config.toml
num_hidden_layers = 10
norm = "rmsnorm"
rope_theta = 1990.0
attn_scale = 0.125
beta2 = 0.95
doc_mask = true
Each number is 128 + 24 x the weight over its row's rms, rounded and kept within 0 to 255. Layers, rows and columns count from 0. The size above them is the row's rms in percent of the matrix's.

# layer 3 MLP up, 640x160, rms 0.119, rows 346-430, columns 0-79
size [ 94  80 102  88 108 102  90  84  99 120 110 100  99 105  97 100 100 120 103  99 102  84 105  94  98  97 116  80 104  98 117 103 107 108  87 105  83  98  96  97  99 137  91 110 103 105 100  99 104 102 107  96  98 108 112  98  82 104 107 108  99 105  98 109  87  97  97 100  96 100  98  75 110 108 117 109 116 102  91 100  97 107  84  99  79]
[[121  82  82 140 129 138 132 116 154  96 115 120 149 125 167 150 183 118 115 119 163 132 126 148 118 104 160  87 136 153 127 133 157 170 118 126  90 139 135 105 152 134 121 170 143  98 105  91 111 118 116 144 133 114 141 151 131 120 129 122 107 139 117 117 164 141 121 159 138 131 165 113  94 143 111 164 189 147 155 124]
 [111 157 128 139 129 101 125 103 111  92 111 129 179 128 140  99 133 108 103 109 119 103 134 140 111 118 164 102 113 105 169  94 151 137 120 144 152 124 174 154 140 133 146 184 104 102 112 102 112 117 150 143 140 158 133 152  93 123 125 103 164  83 141 154 146 132 146 107 156 131 136 145  99 122 119 129 126 114 109 127]
 [ 95  89  99 167 128 102 105 130 124 163 133  97 160 115 138 134 124 134 145  84 147 145 161 113 157  96 106  90 113 129 110 116 140 154 161 105 119 112 121 111 117 160 155 153 140 112 119 112  76  88 109 131 169 133 141 158 128 120  86 124 141 143  95  81 161  89  88 125 128 135  98 135 129 140 135 132 146 136 115 123]
 [118 129  66 124 148 140 144  99 170 110 141 139 137  77 113 107 169 117 127 149 142 135 121  93  94 114 119 118 153 124 147 136 113 115  99 137 137 134 113 103 125 101 130 149 134 150 166  92 174 170 123 126 129 193 121 165  95 115 165 104 103 107 161 120 144 128 121 142 171 148  68 108 134 164  78 129 123 148 165 150]
 [136 114 128  84 154 105 100 119 132  93 136 120 134 151 113 135 153 140 130 126 115 114 150  95 115 158 151 136 128 134 127 112 144 102 150 132 100 132 113 102 152 130 149 153 131 127 188 129 119 115  87 162 120 140  98 144 121  76  95 124 104 110 109 134 133 136 140  79 115 149 137 159 124 109 124 189 122  99  93  85]
 [135 114 137 142 100 138  82 110 174  93 128 145 144 145 136 148 151  71 121 158 165 146 139 123 104 171 172  93 131 135 118 152 160 112 112  99 144 128 130 118 140 129 133 153 163 135 139 156 110 144 117 144 112 157 158 181  96 157 133 113 163 130 119 139 134 160 143 122 104 151 165 124 140 134 128 127 215 128 122 105]
 [102 117 132 154 131 110 155 123  69 119 100 122 132 124 163 117 126 100 154  93 137 172 158 156  91 112 139 113 149 102 142  99 163 103 146 123 154 116 171 122 121 131 148 156 142 141 158 127 124 141 129 129 172 155 137 175  74 120  95 105 130  91 133 146 142 155 133 134 127 147 140 144 147 164  86 136 133 117 154 143]
 [108 122 147 105 193 117 158 104 156 147 152 167 122 103 176 134 123 129 158 130 101 134 188 104 106 140 132 157 132 160 157 109 122 104 145 135 120 133 145 122 128 130 136 130 118 152 142 130 151 129 133 158 151 139  98 115 122 102 146 158 105 110 114 169 155 149 123  99 166 136 116 137 140 137  93 152 115  78 134 117]
 [ 98 101 158 119 139 110 123 109  90 102 127 110 120  98 110 103 156  82 105 164 140 117 163 139 123  77 135 131 158 140 149 123 140 134 148 121 121 115 138 119 109 135 131 153 127 106 123 142 120 169  66 163 123 146 123 126 109 131 120  89  69 144 139 145 125 127 174 131 126 132  81 169 139 133 109 136 127 157 132 140]
 [115 130 119 118 180  84 118  93 146 103 113 148 127 126 110 113 135 106 116  98 112 118 169 118 118 112 172 168 133 145 146 118 104 168  94 152 147 156 164 106 107 110 128 146 107 139 146 179 131 139 123 131 104 164 151 123  99  99 106 115 158 131 134 118 140 144 136 128 148 135 102  92 136 145 143 139 104  74 123 128]
 [117 124 118  76 149  90 100 113 104 155 136  73 130 126 172 125 138  89 118  90  80 125 200 126 117 139 132 102 158 137 122 152 156 138 140 121 139 143 119 121 115 134 117 136 149 111 130 147  63 136 123 126 149 149 102 166 102  98 109 116 108 116 103 101 165 161 137 103 142 150 110 160 127 129 137 135 145  81 147 133]
 [116 141 146 133 124 103 106 102  78  89 119 140 102 140 122 122 182 106 120 124 139 119 145 137 106  89 153 119 127  91 111  95 112 140 146 139 141 147 123 163 142 124 112 138 158 172 112 166 124 123  74 163 120 139 140 131  87 121 145 126  70 100 142 129 105 133 164 133 124 114 137 146 165 125 118 119 119 164 134 126]
 [122 107 103 118 132 121 117 136 102 139 118 103 147 115 143 106 131 103 141 120 123 150 135 129 116  66 133 123  88 104 130 126 156 171 153  69 138  96 137 119 141 121 150 132 135 117 104 165 131 152 150 134 168 160 122 142 129 157 125 164 108  99 106 122 122 119 155 114 139 148 120 150 121 137  88 103 108 137 145 128]
 [107 121 122 112 150 130  87 119 100  94 169 180 139 133 117 168 109 153 144  96 128  77 145 144  88 148 118 159 128 112 143 129 130 111 179 158 101 129 143 129 104 105 131 131  72 117 173 102 132 118 130 128 105 127 101 109 127 112  78 103 150 113 132 138 134 129 125 117 150 166 111 126 121 120 115 166 105  93 110 113]
 [114 163 136 160 176  62 154 110 107 135 130 147 116  93 142 121 176 132 153  96 125  81 117 134 129 109 129 142 149 145 198 100 133 149 174 119 122 125 164 116 155 125 163 144 148  94 144 131 118 146 141 189 119  76  62 134 121 149  92 134 108 117 133 125 127 135 116 122 123 139 144 139 141 134 141 141 118  92 100  84]
 [117 142 119 117 116 116 117 124 120 139 165 128 149 128 180 130 158 131 144 113 144 147 115 124 109  97 131 112 108 122 122  98 124 126 156 118 146 116 144 145 111 122 103 138 136 155 167 113 127 124 153 122  98 122  96 124 129 146 150 124 103 138 110 145  94 134 111 128 130 150 171 126 132 128 140 158 112  57 180 164]
 [142 109 151 118 140  92 134 137 127 114 140  92 154 120 150 119 130 104 115  69 121 115 171  85 129 109 130 129 139 137 127 106 160  72 156  92 116 122 134 108 149 154 181 149 121 152 131 139 144 114 107 125 168 123 137 162 131 119 136 145 123 121 111 151 210 129 129  88 152 189 115 111 122 138 124 134 134 103 127  85]
 [ 93 136 158 119 143  99 110 115 131  96 163 181 111 105 101 147 141 127 192  98 147 152 146 128 150 138 116 133 131 119 147 118 153 102 155 157 145 119 127 116 130 104 178 137 137 140 153 121 113 102 121 184 123 142 131 124 122  79 126 120 141 104 124 123 150 114 139 113  99 143 131 166 121 131 121 136 102 108  90 102]
 [117  84 119 115 132 107 123 139 126  87 149  75 135 156 163 129 127 130 119 119 114 145 134  84 152 119 126  77 109 145 126  90 180 104 138 103 110  91 116 167 136 164 144 147 151 118 127  95  98 120 110 106 153 115  93 150 120 134  81 134 148 132  98 158 149 110 117 113 109 158 155 133 155 120 159 127 133 158 100 119]
 [118 103 127  90 149 138  93 117 168 104 139 163 113 169 122 126 148 110 142 114 153 150 135 143 136 127 122 150 124 145 109  87 135 109 135 134 102 100 113 133 152 121 146 163 153 163 144 103  98  87 100 119 147 122 185 175 124  92  94 154 132 104 146 139 145 124 106  91 151 169 151 150  85 154 133 157 131 167 106 124]
 [115 153 117  83 115 105 100  95 101 128 159 129 209 132 147 104 111 123 149  98  75 128 140 109  89 119 130 160 138  98 138  82 148  93 122 112 136 126 176 187  98 136 147 129  87  82 114 149 142 131 108 102 147 166 107 121 135 140 110 169 102  97 129 122 134 156 132 113 159 121 107 149 105 121 103 142 145 135 117 121]
 [127  97  94 163 126  92 133 122 113 128 130 112 141 122 152 101 141  94 121 113  99 152 117 127 102 110 175 103 100 148 108 109 155 141 119 132 127 136 177 157 132 134 151 179  99 113 103  96  90 167 134 125 146 173 121 142 123 159 107  90 155 131 108 164 112 125 155 104 135 169 125 154 105 116 104 180 126 142 125 126]
 [ 93 101 125 165 135 117 126  90 111 137 130 159 102  93  95 143 173 112 183 131  85 164 152 119 125 152 135 122 124 147  89  85 128 102 126 133 132 114 122 113 156 124 124 161 156 137 142 120 127 150  99 124 153  77 149 148  92 129  75  85 129  84 130 126 133 137 135 137 137 160  89 136 162 157 128 105 137 140 112 135]
 [121  95 118 123 146 113 105 140 144 155 146 159 146 118 122 120 125 124 163 132  76 130 145 120 136 152 109 116 117 145 139 158 100  95 173 127 148 156 152 138  76 167 134 110  75 123 120  99  78  97 175 120 172 127  90 144 131 123 131 139 142 138  78 121 156 126  98 121 114 161 102 152  99 103 122 157 147 115 164 135]
 [115 123  92 115 149 141  98 135 120 146 114 123 153 130 162 112 109 129 149 111 133 153 119 138 144 123 118 124 111 114 156 118 138 101 102 143 148  97 134 127  87 148 145 107 129 150 135 141 131 106 135 116 141 134  95 140  96 137 157 108 139 128 143 103 145 140  93 138 139 151 122 150 118 133 131 139 134 148 136  81]
 [135 107 109  85 156  97 167 133 110 146 111 138 164 137 143 102 137 126 136 118 130 130 134 128 140 117 160 169 153 182 163 117 126 154  71 123 134 157 148 125 105 169 168 146 122 115 122  94 111 109 122 119 175 154 131 160 109  75 167 119 133 149 110 122 144 137 141 139 132 126 141 169  91 163 119 151 146 112 100 110]
 [123 131 102 116 126 122 122  97 137 118 123 134 118 139 154 101 150 106 145 158 141 139 140 145 109 113 130  96 113 137 141 123 134 103 175 110 147 119 155  96 102 176 131 160 177 131 127 141 101 118 131 191  98 143 147 111  91 141 105 127 115 142  78 122 138 148 156 117 143 135 129 140 151 168 115 118 149 112 123 159]
 [110 144  73 117 114 149 131 126  85 113 125 112 153 151 145  92 149  90 121 123 100 103 137 143  88 107 193  85 131 117 129 120 164  79  92 135 146 123 146  97 118 140 138 135 102 114 123 132 122 119  87 167 103 185 102 154 112 153 115 115 104 122 133 115 131 142 133 109 160 146 143 143 156 120 113 150 131 116 128  97]
 [ 68 108  93 131 167 107 151 126 127 152  88 119 111 117 149 143 132 116 127 135 154 117 127 126  96  95 135 124 141 162 114 135 159  91 122  93 126 132 128 121  69 114 148 146 177 144 103 137  92 113 118 137 148 150  79 142 129 116 127 102  90 115 123 122 127 153 135 150 115 153 121 154 150 117 123 132 131 143 141 123]
 [147 104 101 124 153 138 112 108 111 113 137 106 132 159 127  90 116 124 122 111  95 140 146 118 152 112 142 136  78 129 108 113 125 151 160  93 149  98 127 140 106 125 122 148 123  95 118 150 116  83 119 123 157 112 131 158  94 105  87 114 144 148 154 136 124 137 120 109 121 153 184 156  99 138 131 213 144 150 146 128]
 [130  89 147  79 112  99 107 101 101 135 128 110 115 111 175 133 167 119 131  99  80 174 180 113 133 130 129 133 138 174 134 113 148 106 142 108 130 114 128 112 126 108 139 150  85  88 134  93  97 138 120 152 170 148  93 139 117  99  81 107  96 144 123 111 165 155 112 129 150 148 128 126 118 106 114 118 105 134 119 128]
 [ 99  57  94 159 163 166 129 120 122 102  94 112 200 137 135  95 116 129 107 107  69 113 124 137 121 146 125 127 145 143 123 100 122  81 120 117 114 116 125  92  95 162 135 118 129 107 141 155 132 137 106 119 157 132 128 100 110 146 138 126 101 136  77 109 148 171 115 127 131 158 137 112 122 113 122 136 170 115  97  80]
 [119 100  98 128 136 146 136 114 155 156 134  86 145 152 128  77 113  69 129  83 116 110 159 142 103  83 144 161 123 107 125 134 174 147 140 138 197 144 147  98 124 133 112 113 122 146 145 130 120 106 143 117 147 172 131 139  97 127 155 146 163 112 113 113 140 138 129 106 124 139 121 116 114 177  61 150 137 127 149 125]
 [ 85  88 143 108 129 107  98 133 114  87 149 125 120 149 132 145 139 122 197 106 157 126 126  85 166 124 135 101 149  87  85 127 116 120 155 141 125 152 123 144 148 145 140 158 178 123 157 126 133  63 143 115 136 149 115 145  77  85 154  97 160  90 116  94 144 101  95 135 130 132 149 114 134 140 137 139 148 125 140 109]
 [ 88 168 117 111 132 110 125  73 137 134 155 163 132 122 171  72 117 102 151 123 134 101 171 164 163 123 140 137  95 124 143 135  91 131 120 137 167 110 138 150 127 141 149 181 138 145 111 111 127 139 124 136 126 140 171 129  95 100 106 126 136 132 138 157 162 147 125 164 152 140 123 183 125 116 128 152 152 104 134 132]
 [ 70 127 123 127 146 144 115 144 160 123 118 154 110 105 122 135 188 128 142 145 152 149 159 144  79 139 134 109 125 161 143  94 151 123 112  99  99 115 157  90  80 171 148 174 138 166 164 105 153 160 109 163 110 126  94 146 109 149 118 135 144 137 132  98 137 133 162 112 187 141  85 122 132 185 112 150 134 148 168 156]
 [115  95 113 168  78 138 138 104  73  70 149 125 141 119 152 151 174  90 162 105 124 146 147 134 100 149 134  88 129 132 134  87 141 144 141 119 168 122 155 165 128 133 147 162 146 105 101 110 125  86  66 141 127 112  97 166  66 152 151 129 149 131 120 128 132 147 153  91 153 160 124 117 106 159  93 150 170 115 142 108]
 [130 126 121 145 150 135 117 121  97 144 151 147 129 111  98 126 135 108 149 146  77 145 115  80 119 150 111 159 179 135 125 119 137 103 122  62 178 156 131 132  96 110 157 117 120 147 143 142 119 153 127 124 100 145 101 142  98 149 143 104 157 109 132 121 139 137 139 138 116 148 116  92 164 124 135 173 108 112 153 137]
 [ 88 100 130 109 133 107  91 171 129  91 155 128 132 131 184 163 114 137 123 133 119 134 130 134 150 109 163 147 120 121 135 125 122  81 184 113 133 143 180 170 141 106 120 151 126 107 155 120 133 131  91 143 110 136  95 118 140 138 128 114 149 126 106 109 108 127  93 140 128 134  93 132 121 150 158 182 136 103 121  68]
 [108  80 158 109 139  85 112 125  87 159 158  90 140 150 126 115 135 105 129  93 124  93 118  93 131 145 111  90 135 110 104 100 111 143 150 153  90 123 145 113 138 158 140 176 121  84 120 116 130 136 113 137 106 124  88 157 100 122 125 156 121 119 132 116 128 112  98 107 192 135 152 117 148 124 129 152 189 128 156 135]
 [138  85 143 153 166 103 137 127 110  96 117 142 181 156 142  93 104 106 147 107 127 137 117 140 140 115 137 130 150 138 147 117 165 128  97 118 194 123 163 117 102 167 132 139 122  91 120 144  94  98 155 177 131 165 100 150 110 104  93 147 146 142 140 175 124 157 142 128 131 158 157 155 129 131 122 140 127 134 118  99]
 [136  96 159 173  98  99 135 108  87 150 114 115 144 120 149 136 121 127 181 100 132 163 154 104 140  95 143 126 132 104 135 120 110 134 140 113 143 166 168 140 157 175 157 152 118 161 140 159 135 127 115 121 184 163 132 164  92 103 102 148 105 146  94 119 149 134 135 139 122 144 136 105 130 128  60 152 149 142 108  80]
 [156 148 115  90 142 139 130 114 103 135 123 139 132 114 148 103 126 131 148 128 144 102 122 133 143  70 193 141 115 148 129 118 131 135  93 101 122 133 137  86 160 165 164 149 126 146 151 152 100 155  85 188 119 163 106 136 104  97 125 117 103 166 112  96 107 122 130  96 135 163 106 188 117 156 103 156 140 108 124 107]
 [118  96 100 143 123 114 148  78 144  46 138 100 184 140 132  98 106 123 179 101 148 157 124 132 121 137 119 117 150  88 130  92 137 128 133 117 135 108 156  85 122 156 158 151 141  94 117 121 137 151 117 120 153 158  84 143 115 143 136  91 140 138  96 134 131 145 147 131 129 170  45 136 177 113 116 106 148 114 120  80]
 [154  97 146 113 145 156  91 110 109  87 134 144 145 121 134 116 122 109 171 100 119 152 154 121 107  98 105 129 168 105 143 131 123 133  96 123 113 109 110 119 103 171 138 135 130 106 149 160 112 144 116 155 125 139 113 198 109 152 138 143 117 139 119 162 135 151 188 128 127 166 163 144 124  98 111 133 107 144 143 117]
 [137 104 135 103  86 105 129 105 136  90 125 161 175 152 110 133 121 123 132 112 123 173 170 128 166 102 157 110 141 122 142 131 129 137 127  84 113 118 129 128 136 169 111 133 134 109 141 140 100 124 128 151 107 143 129 163  83 124 131 131 123 141 119 141  96 119 139 128 129 163 182 113 117 103 141 120 123 139 108 118]
 [120 133 111 175 140 137 189 118 114 127  96 119 155 108 147 133 139 133 174 152 124 151  94 102 106  82 125 139 106 131 145 129 111  80 122 104 173 124 165 122 102 127 140 125 108 125 163 132 147 122 117 149 155 181  83 134 110 162 142 126 142 125 138 121  92 133 143 145 137 134  95 126 134 172  72 156 145 114 137 110]
 [138 111 136 112 123 118 101 121 124  93 117 139 143 130 126 122 131 122 148 130 117 131 169 124 134  72 143 105 184  98 143 118 106 129 112 119 115 114 117 152 120 118 140 147 113  63 112 146 125 122  97 125 105 155 111 140 102 110 164 111  93 106 151 124 100 135 149 107 142 175 137 127 127 108 137 156 112 139  88 105]
 [129  99 119  94 145 154  95 144 150  96 172  61 143 158 145 142 149 119 112 123  88  93 170  87 127 151 144 116 152 102 113 104 129 109 141 138 119 123 106 158 159 130 134 140 131 117  89  69 144 114 120  96 119 122 130 141 117 115  96 140 111 141 113 125 143 105 108  92 154 170 111 147 132 105 142 167 124 146 141 119]
 [ 90  77  94  98 164 107 111 142 137 122 124 139 104 113 166 137 112 108 119 137 117 123 167 158 109 161 141 125 106  99 121 110 180 142 162 136 174 134 138 165 120 123 131 154 176 135 139 109 125  92 125 181 148 157 151 116 114 124 114 103 122 126 146  94 111 140 119 127 114 119  98 142 113 124 116 152 144  89 135 108]
 [119 107 141 143 138 129 145  92 108 122 149  86 163 148 171 128 105 109 137 111  80 173 174  99 149 120 135 103  99 149 147 158 161 132 135 131 142 169 140 163 136 138 146 125 143 122 101  98 103 104 122 111 160 158 120 122  63  85 128 149  97 159 119 121 159 111 104 137 137 137 120 150 108  99 108 152 142 100 139 131]
 [113 152 117 113 126 150 115 147 141 151  95 113 149 164 145 146 110 119 133 113 127 103 158 165 107 151 149 176 101 158 140 129 108 147 144 123 158 119 135 112 142 165 135 127 144 115 144 139 105  93 134 144 186 146 162 129 130 119  85 158 156  93  92  83 138 147 146  76 147 120 149 128  63 166 121 150 180  95  91  85]
 [107 108  91 155 120 109 111 156 141 115 137 163 156 125 129 147 187 100 123 135 167 107 143 107 125 100 156  74 120 162 157 122 182 159  96 121 139 152 154 175 147 147 154 171 108 112 100  72 122 145 111 115 103 135 118 174 112 154 119  92 142 142 125 139 138 126 172 140 159 155 103 131 145 120 141 151 100 138 145 124]
 [130 123 134 128 124  85  65 106  91  78 139 120 111 119 171 108 143 133 111 106 144 138 171 131 135 107 130 127 136 104 136 123 102 117 148 120 101 128 102 103 135 119 127 196 144 106 150 128  70 146  82 126 125 118 150 143 126 163 107 138 114 151 161 150 162 135 181 140 197 155 122 105 123 134 136 131 115 126 142 133]
 [135 134  62 160 127 131 158 125 141 136 121 140 154 102 139  89 130 113 123  97 106 124 135 129 120 106 155 126 101 143 113 174 157 129 138 147 175 128 113 104 130 105 153 130 124 166 145 149 114 142 118 168 162 145 121 126 107 126 131  78 133 141 134 130 111 142 112 140 119 159  92 128 165 127  88 131 134 122 119 114]
 [ 98 138  81 118 128 129 154  87 132  86 108  82 130 154 112  69 130 104 140 134 146 130 164 145 114 102 136 104 115 124 123 109 179 143 119 122 112  80 124 129 130 136 134 151 148 125 170 133 116 117  89 142 183 152 144 126 102 119  98 105 158 118 135 111 120 127 185  92 140 127 133 158 118 162 130 119 125 107 127 104]
 [ 98 160 110 129 192  77 127 144 106 113 158 139 125 115 120 121 140 132 113  94 107  89 144 106 103 126 168 137 128 101 157  84 154 100 115 156 132 140 152 150 104 131 187 189  97 134 156 137 161 153 120 155 154 129 108 163 111 133 119 121 105  95 135 128 141 129 157 122 132 137 122 151 140 152  95 128 140 108  98  98]
 [117 123 116 107 110 107 109  83 102 105 115 105 135 133 169 128 148 118 140 135  97 138 145  94 106 164 129 111 138 101  92 131 106 158 119 102 112 101 117 122 126 143 117 183 118 119 167 125 121 118 105 125 190 126 139 154 127 147  96  81 128 163 105 121 128 137 189 141 146 133 176 137 129  85  82 130 163 147 128 118]
 [110 159 140 120 120 106 137  84 123 113  91 142 162 151 107 114 100 132 129 112 128 135 142 148 143 108 124 122 111 142 133 121 144  89 117  94 147 137 139 140 106 159 145 148 187 158 168 191 122 143 106 115 159 150 155 147  97 102 138 115 159 120 137 113 104 141 160 107 129 120 143  82 134 134 131 111 170 101  80 129]
 [121 126 150 108 125 117  98  97 127  95 157 145 143 162 112 118 146  91 133  86 130 156 152 138 120 121 159 168 132 127 140 139 102 149 145 151 118 128 144 106 145 112 133 145 154 147 138 175  93 138  84 102 103 139 177 123 103 108 108 169 152 132 121 166 149 123 129 111 164 142 146 138 123 147 147 138 124 113 101 105]
 [115  64 112 106 100 139  76 112  97 104 125  74 137 138 121 138 152  88 138 106 136  96 160 179  66 110 122 104 127 113 135 105 171 141 157 129 134  95 174 114 146 161 106 141 163 162 122 116 109 121 113 143 163 142 169 134 133 132  95 170 116 135 101  83 138 149 143 104 169 132 149 140 106  95  88 138 141 137 134  99]
 [115  98 140 114 110 156 135 128 123  69 143  70 169 163 168 132 133  82 123 156 152 147 122 130 161 116 169  95 171 113 160 120 184 111  93 121  98 133 128 138 144 106 108 117 139 114 149 111  96 108  99 123 133 149 163 137 117 121 146  87 116 135 115 133 120 117 116 131 132 156 118 154 135 101 143 118 151 114 142  73]
 [137 109 147  92 175 110 108 112 153 157 149 155 144 150  91 112 145 128 145 138 125 116 114 107 110 139 143 156  91 129  97 148 147 160 130 153  91 128 122 122 160 121 116 141 123 138 230 164 140 140 103 129 118 129 110 129 103 110  96 136 156  93 151 134 130 130 125 100 153 149 135 159 133 155 121 147 115  95 117 111]
 [117 140 135  94 171 124 140 108 125 128  97 109 142 139  98 117 184  92 130 138 125  87 127 122  80 128 156 124  99  93 144 110 138 139 147 138 124 122 151 130 144 149 114 146  88 153 135 130 150 104 137 118 156 144 141 151 118 121 112 152 139 103 106 106 109 144 127  98 162 130 154 176 103  85  88 184 146  93 131 146]
 [114 120 109 125 112 139  84 149 120 133  90 117 110 122 131 149 145 129 128 145 114 123 160 137  79 107 140 100 106 119 103 131 159 116 161  70  93 131 138 105 100 176 139 126 127 118  91 126  96 152 158 118 110 125 117 141 126 130 146 106 130 127 108  81 155 119 146  93  91 149 117 177 130 118 127 147 137  69 132 122]
 [126 129 129 147  98 103 125  98  78 127 138 168 157  93 122  80 107 148 141 109 126  91 117 130 125 119 134 120 139 139 148 110 168 137 107 133 134 152 141 165 159 117 144 156 124  92 179  90 137  86  71 179 126 110  61 136 115 155 152 109 130 156 125  97  98 122 139 152 123 151 138 102 125 142 139 139 151 125 132  69]
 [ 67 115 157 127 126  81 150 122 123 126 144 154 132 108 132 133 121 120 161 128 106 171 103 119 108 113 114 148 142 126 173  81 140  95 134 115 129 130 175 139 138 122 158 144  87  91 140  91 134 153 115 147 145 124 101 115 113 120 136 139 148  97 124 115 124 171 154 152 115 154 108 145 128 149  64 120 116 104  98  82]
 [141 109  97 107 146 117 163 125 154 121 171 128 164 125 131 130 118 147 178  94 134  98 112  91 141 148 141 134 107 133 137 142  96 122 128  84 125 138 124 175 129 142 192 133 106 119 125 144 135 121 154 130 123 126  84 151 102 117 110 104 111 148 114 149 170 115 139 116 135 156 118 163 152 106  72 151 114 111 126 102]
 [117 113 111  86 175 110 130 149 138 131 146  71 157 131 148  79 108 119 141  62  94  85 120 108 124 112 125 118 120 110 121  87 146 117 158 117 143 120 111 149 128 155 156 146 144 127 105 153 129 132 103 122 147 153 109 193 134  96 133 166 121 119  99 133 167 118 124  89 173 155 133 117 156 124 126 135 164 109 137 127]
 [123  93 103 167 139  93 170 113  75 132 126 134 121  89 124  85 124 107 136  97 113 132 116 147 126 125 145 113 131 116 153 105 168 143 110 121 190 110 182 104 109 130 157 172 132 117 106 149 124 129  88 185 134 129  96 139 106 154 131  99 122 116 132 119 121 153 167 106 137 133  93 111 105 130  54 130 127 102 109  88]
 [112 170  93 114 122 102 109  91 120 108 140 129 150 126 135 113 147 141 136 114 131 128 144 101 116 146 161 148 126 118 127 140  98  80  97 143 149 145 113 122  91 119 136 126 139  77 172 173 144 123 128 106 115 129 163 115 127 101 122 109 158 123 148 149 177 121 148 126 173 146 126 113 148  96 121 144 117 119 136 131]
 [121 127 124 143 135  87 108  55 116 104 144 136 143 131 129  96 159 102 138  97 102 110 123 128 106 114 174 129 129 119 145  86 171  84 117 125 134 128 147 135 121 112 151 154 112 126 141 110 131 138  94 118 175 127 130 156  96 145 100 105 122  96 153 141 150 182 160 115 131 140 153 109 109 156 119 121 142  97 100 134]
 [100  78 139 134 108  82 112 137  77  91 169 139 169 150 151 135 141 124 155 119 144 136 158 131 158 135 148  89 166  86 131 128 118 120 111 139 133 133 133 135 103 153 121 130 109  84 163  90 128 128 101 109 122 138 145 153 131 136  99 111 135 157 122 187 142 132 109 140 186 158 136 120 154  98 125 126 113 132 152 129]
 [ 90 115 107 176 132 139 184 116  97 143 126 109 149 143 125 111 112 107 161  61 118 121 118 136 145 102 153  99 107 151 145 139 163 110 142  77 198  97 100 129 115 143 135 117 169 157 113 161 120 147  65 137 122 140 144 125 100 118  92 154  84 123 117 159 142 142 117 120 132 148 144  93 134 122 154 110 151 120  77 129]
 [ 78 110 127 106 120 122  95 119 130  90 139 137 140 154 131 120 103 106 143  89 108 139 125 148 133 143 137 142 132  99 123 100 123 101 117 122 126 100 148 185 116 120 145 164 129 126 135 114  83  82 134 118 123 154 153 115 126 118 111 160 162  94 152 135 151 106 104 109 111 145 164 181 102 127 136 165 106 161 108 135]
 [145 103 145 108 114  95  94 115  80  96 129 100 120 150 155 130 160 119 119 131 107 114 186 118 116 134 119 163  73 155 119 100 121 107 188 102 136  98 152 124 116 137 128 150 173 150 118  89 103 104 121 133 155 154 117 116 124 111 110 129 127 155 130  88 128 146 136  70 139 174 138 165 114 108 160 195 153 115 108 125]
 [110 126  48 102 141 111 118 130  91 126 117  99 140 142 157 133 149 117 112 108 123  96 129 120  63  92 156 103  97 111 137 131 142  94 140 103 126 133 172 120 143 160 123 160 121  95 145 144  95 139 128 184 179 145 122 120 142 127 116 109 103 162 105 153 100 134 117 102 138 116 140 175  97 121  88 172 157 104 139  97]
 [120 140 130 127 144 135 151 145 150 118 119 102 150 136 126 139 128 111 193  78 136  98 130 101 131 124 129 127 128 145 158 158 154 176  94 147 155 163 120 104 188 115 207 124 143  95 144 159 143 137 137 140 174 138 107 132 134  79 114 100 127  97 121 134 179 102 146 105 124 146 116 171 137 125  86 184 112 137 113  80]
 [106 126 102 101  94 109 109 129  94  95 108  50 132 159 190 130  86 125 108 136 111 149 158 139 102  78 115 103 121  86 107 116 108 165  90 136 114 105 173 139  72 126 140 150 150  99  89 126 136 117 142  81 159 158 127 131 116 147 112 113 159 107 120 139 129 134 152 124 114 135 138 154 156 112 105 126 119 178  91 139]
 [122 100 132 141 103 147 133 106 118 142 120 120 161 109 162 132 145 124 163 124 150 164 147  97 144 111 157 110  74  94 132 152 140 130 167  92 133 130 125 110 115 117 117 154 138 162 183 128  96 141  94 111 153 139 128 135 113 125  99 156 111 130  66 100 113 123 122 126 130 164 148 165 153 126  85 156 170 149 120 133]
 [107  84 173 111 115 105  83 118 142  88 157 133 130 176 137 152 131 135 132 127 125 126 132 160 154 128 146 177 120 140 117 136 144 115 139 145 106 174 156 182 142  98 136 137 109 114 102 106  93 108 112 145 109 132 123 103 152  91 116 144 171 135 151 147 170 130 126 136 118 148 160 149  91 124 170 185 109 139 137 141]
 [111  81 119  86 101 117 112 160 142 103 180 122 169 134 113 142 110 115 142 115  99 136 126  90 133 138 135 118 150  79 146 113 160 108 132 114 105 134 128 163 140 131 121 160 112 147 157  77  88 121 100  86 117 139 129 137 128 136 118 137 128  99 120 143 171 108 127 120 126 148 139 176 118 110 141 136 122 160 131 119]
 [ 90  94 139 124 148 127 140 143 164 161 119 114 126 147 162 155 112 111 148 103 107 144 189  82  98 131 135 150 120 137 143 113 132 134 175 129 130 123 120 154 151 131 148 129 127 151 154 171 131 129 137 121 167 133 119 118 134 107 135 132 136  87 112 144 143 102 115  52 125 148 112 140 142  94 126 155 133  79 147 113]
 [132 122 141 125 154 142 107 149 143 119 149  98 114 167 131 128 168  98 129 118 110  94 145 121  96 124 129 131 131 155 109  87 150 133 133 114 119 123 105  94 115 214 147 145 165 130 109 126 138 104 126 153 154 129 126 162  95 101 129 127 101 121 125 105 186 152 148 116 146 124 115 119  83 133 166 147 151 119 162 119]
 [ 82 139 115 138 139 140 141  79 138 112 127 135 131 113 135 116 129 104 117 121 125  95 157 153 113 162 145 143 139 132 139 101 117 104 135 127 157  90 124 128  98 133 150 167 157 118 115 121  75 115 109 148 126 144 129 142  74 159  99  99 152 146 128 122  91 148 183 153 116 159 115 163 124 131  97 118 121 134 144 125]]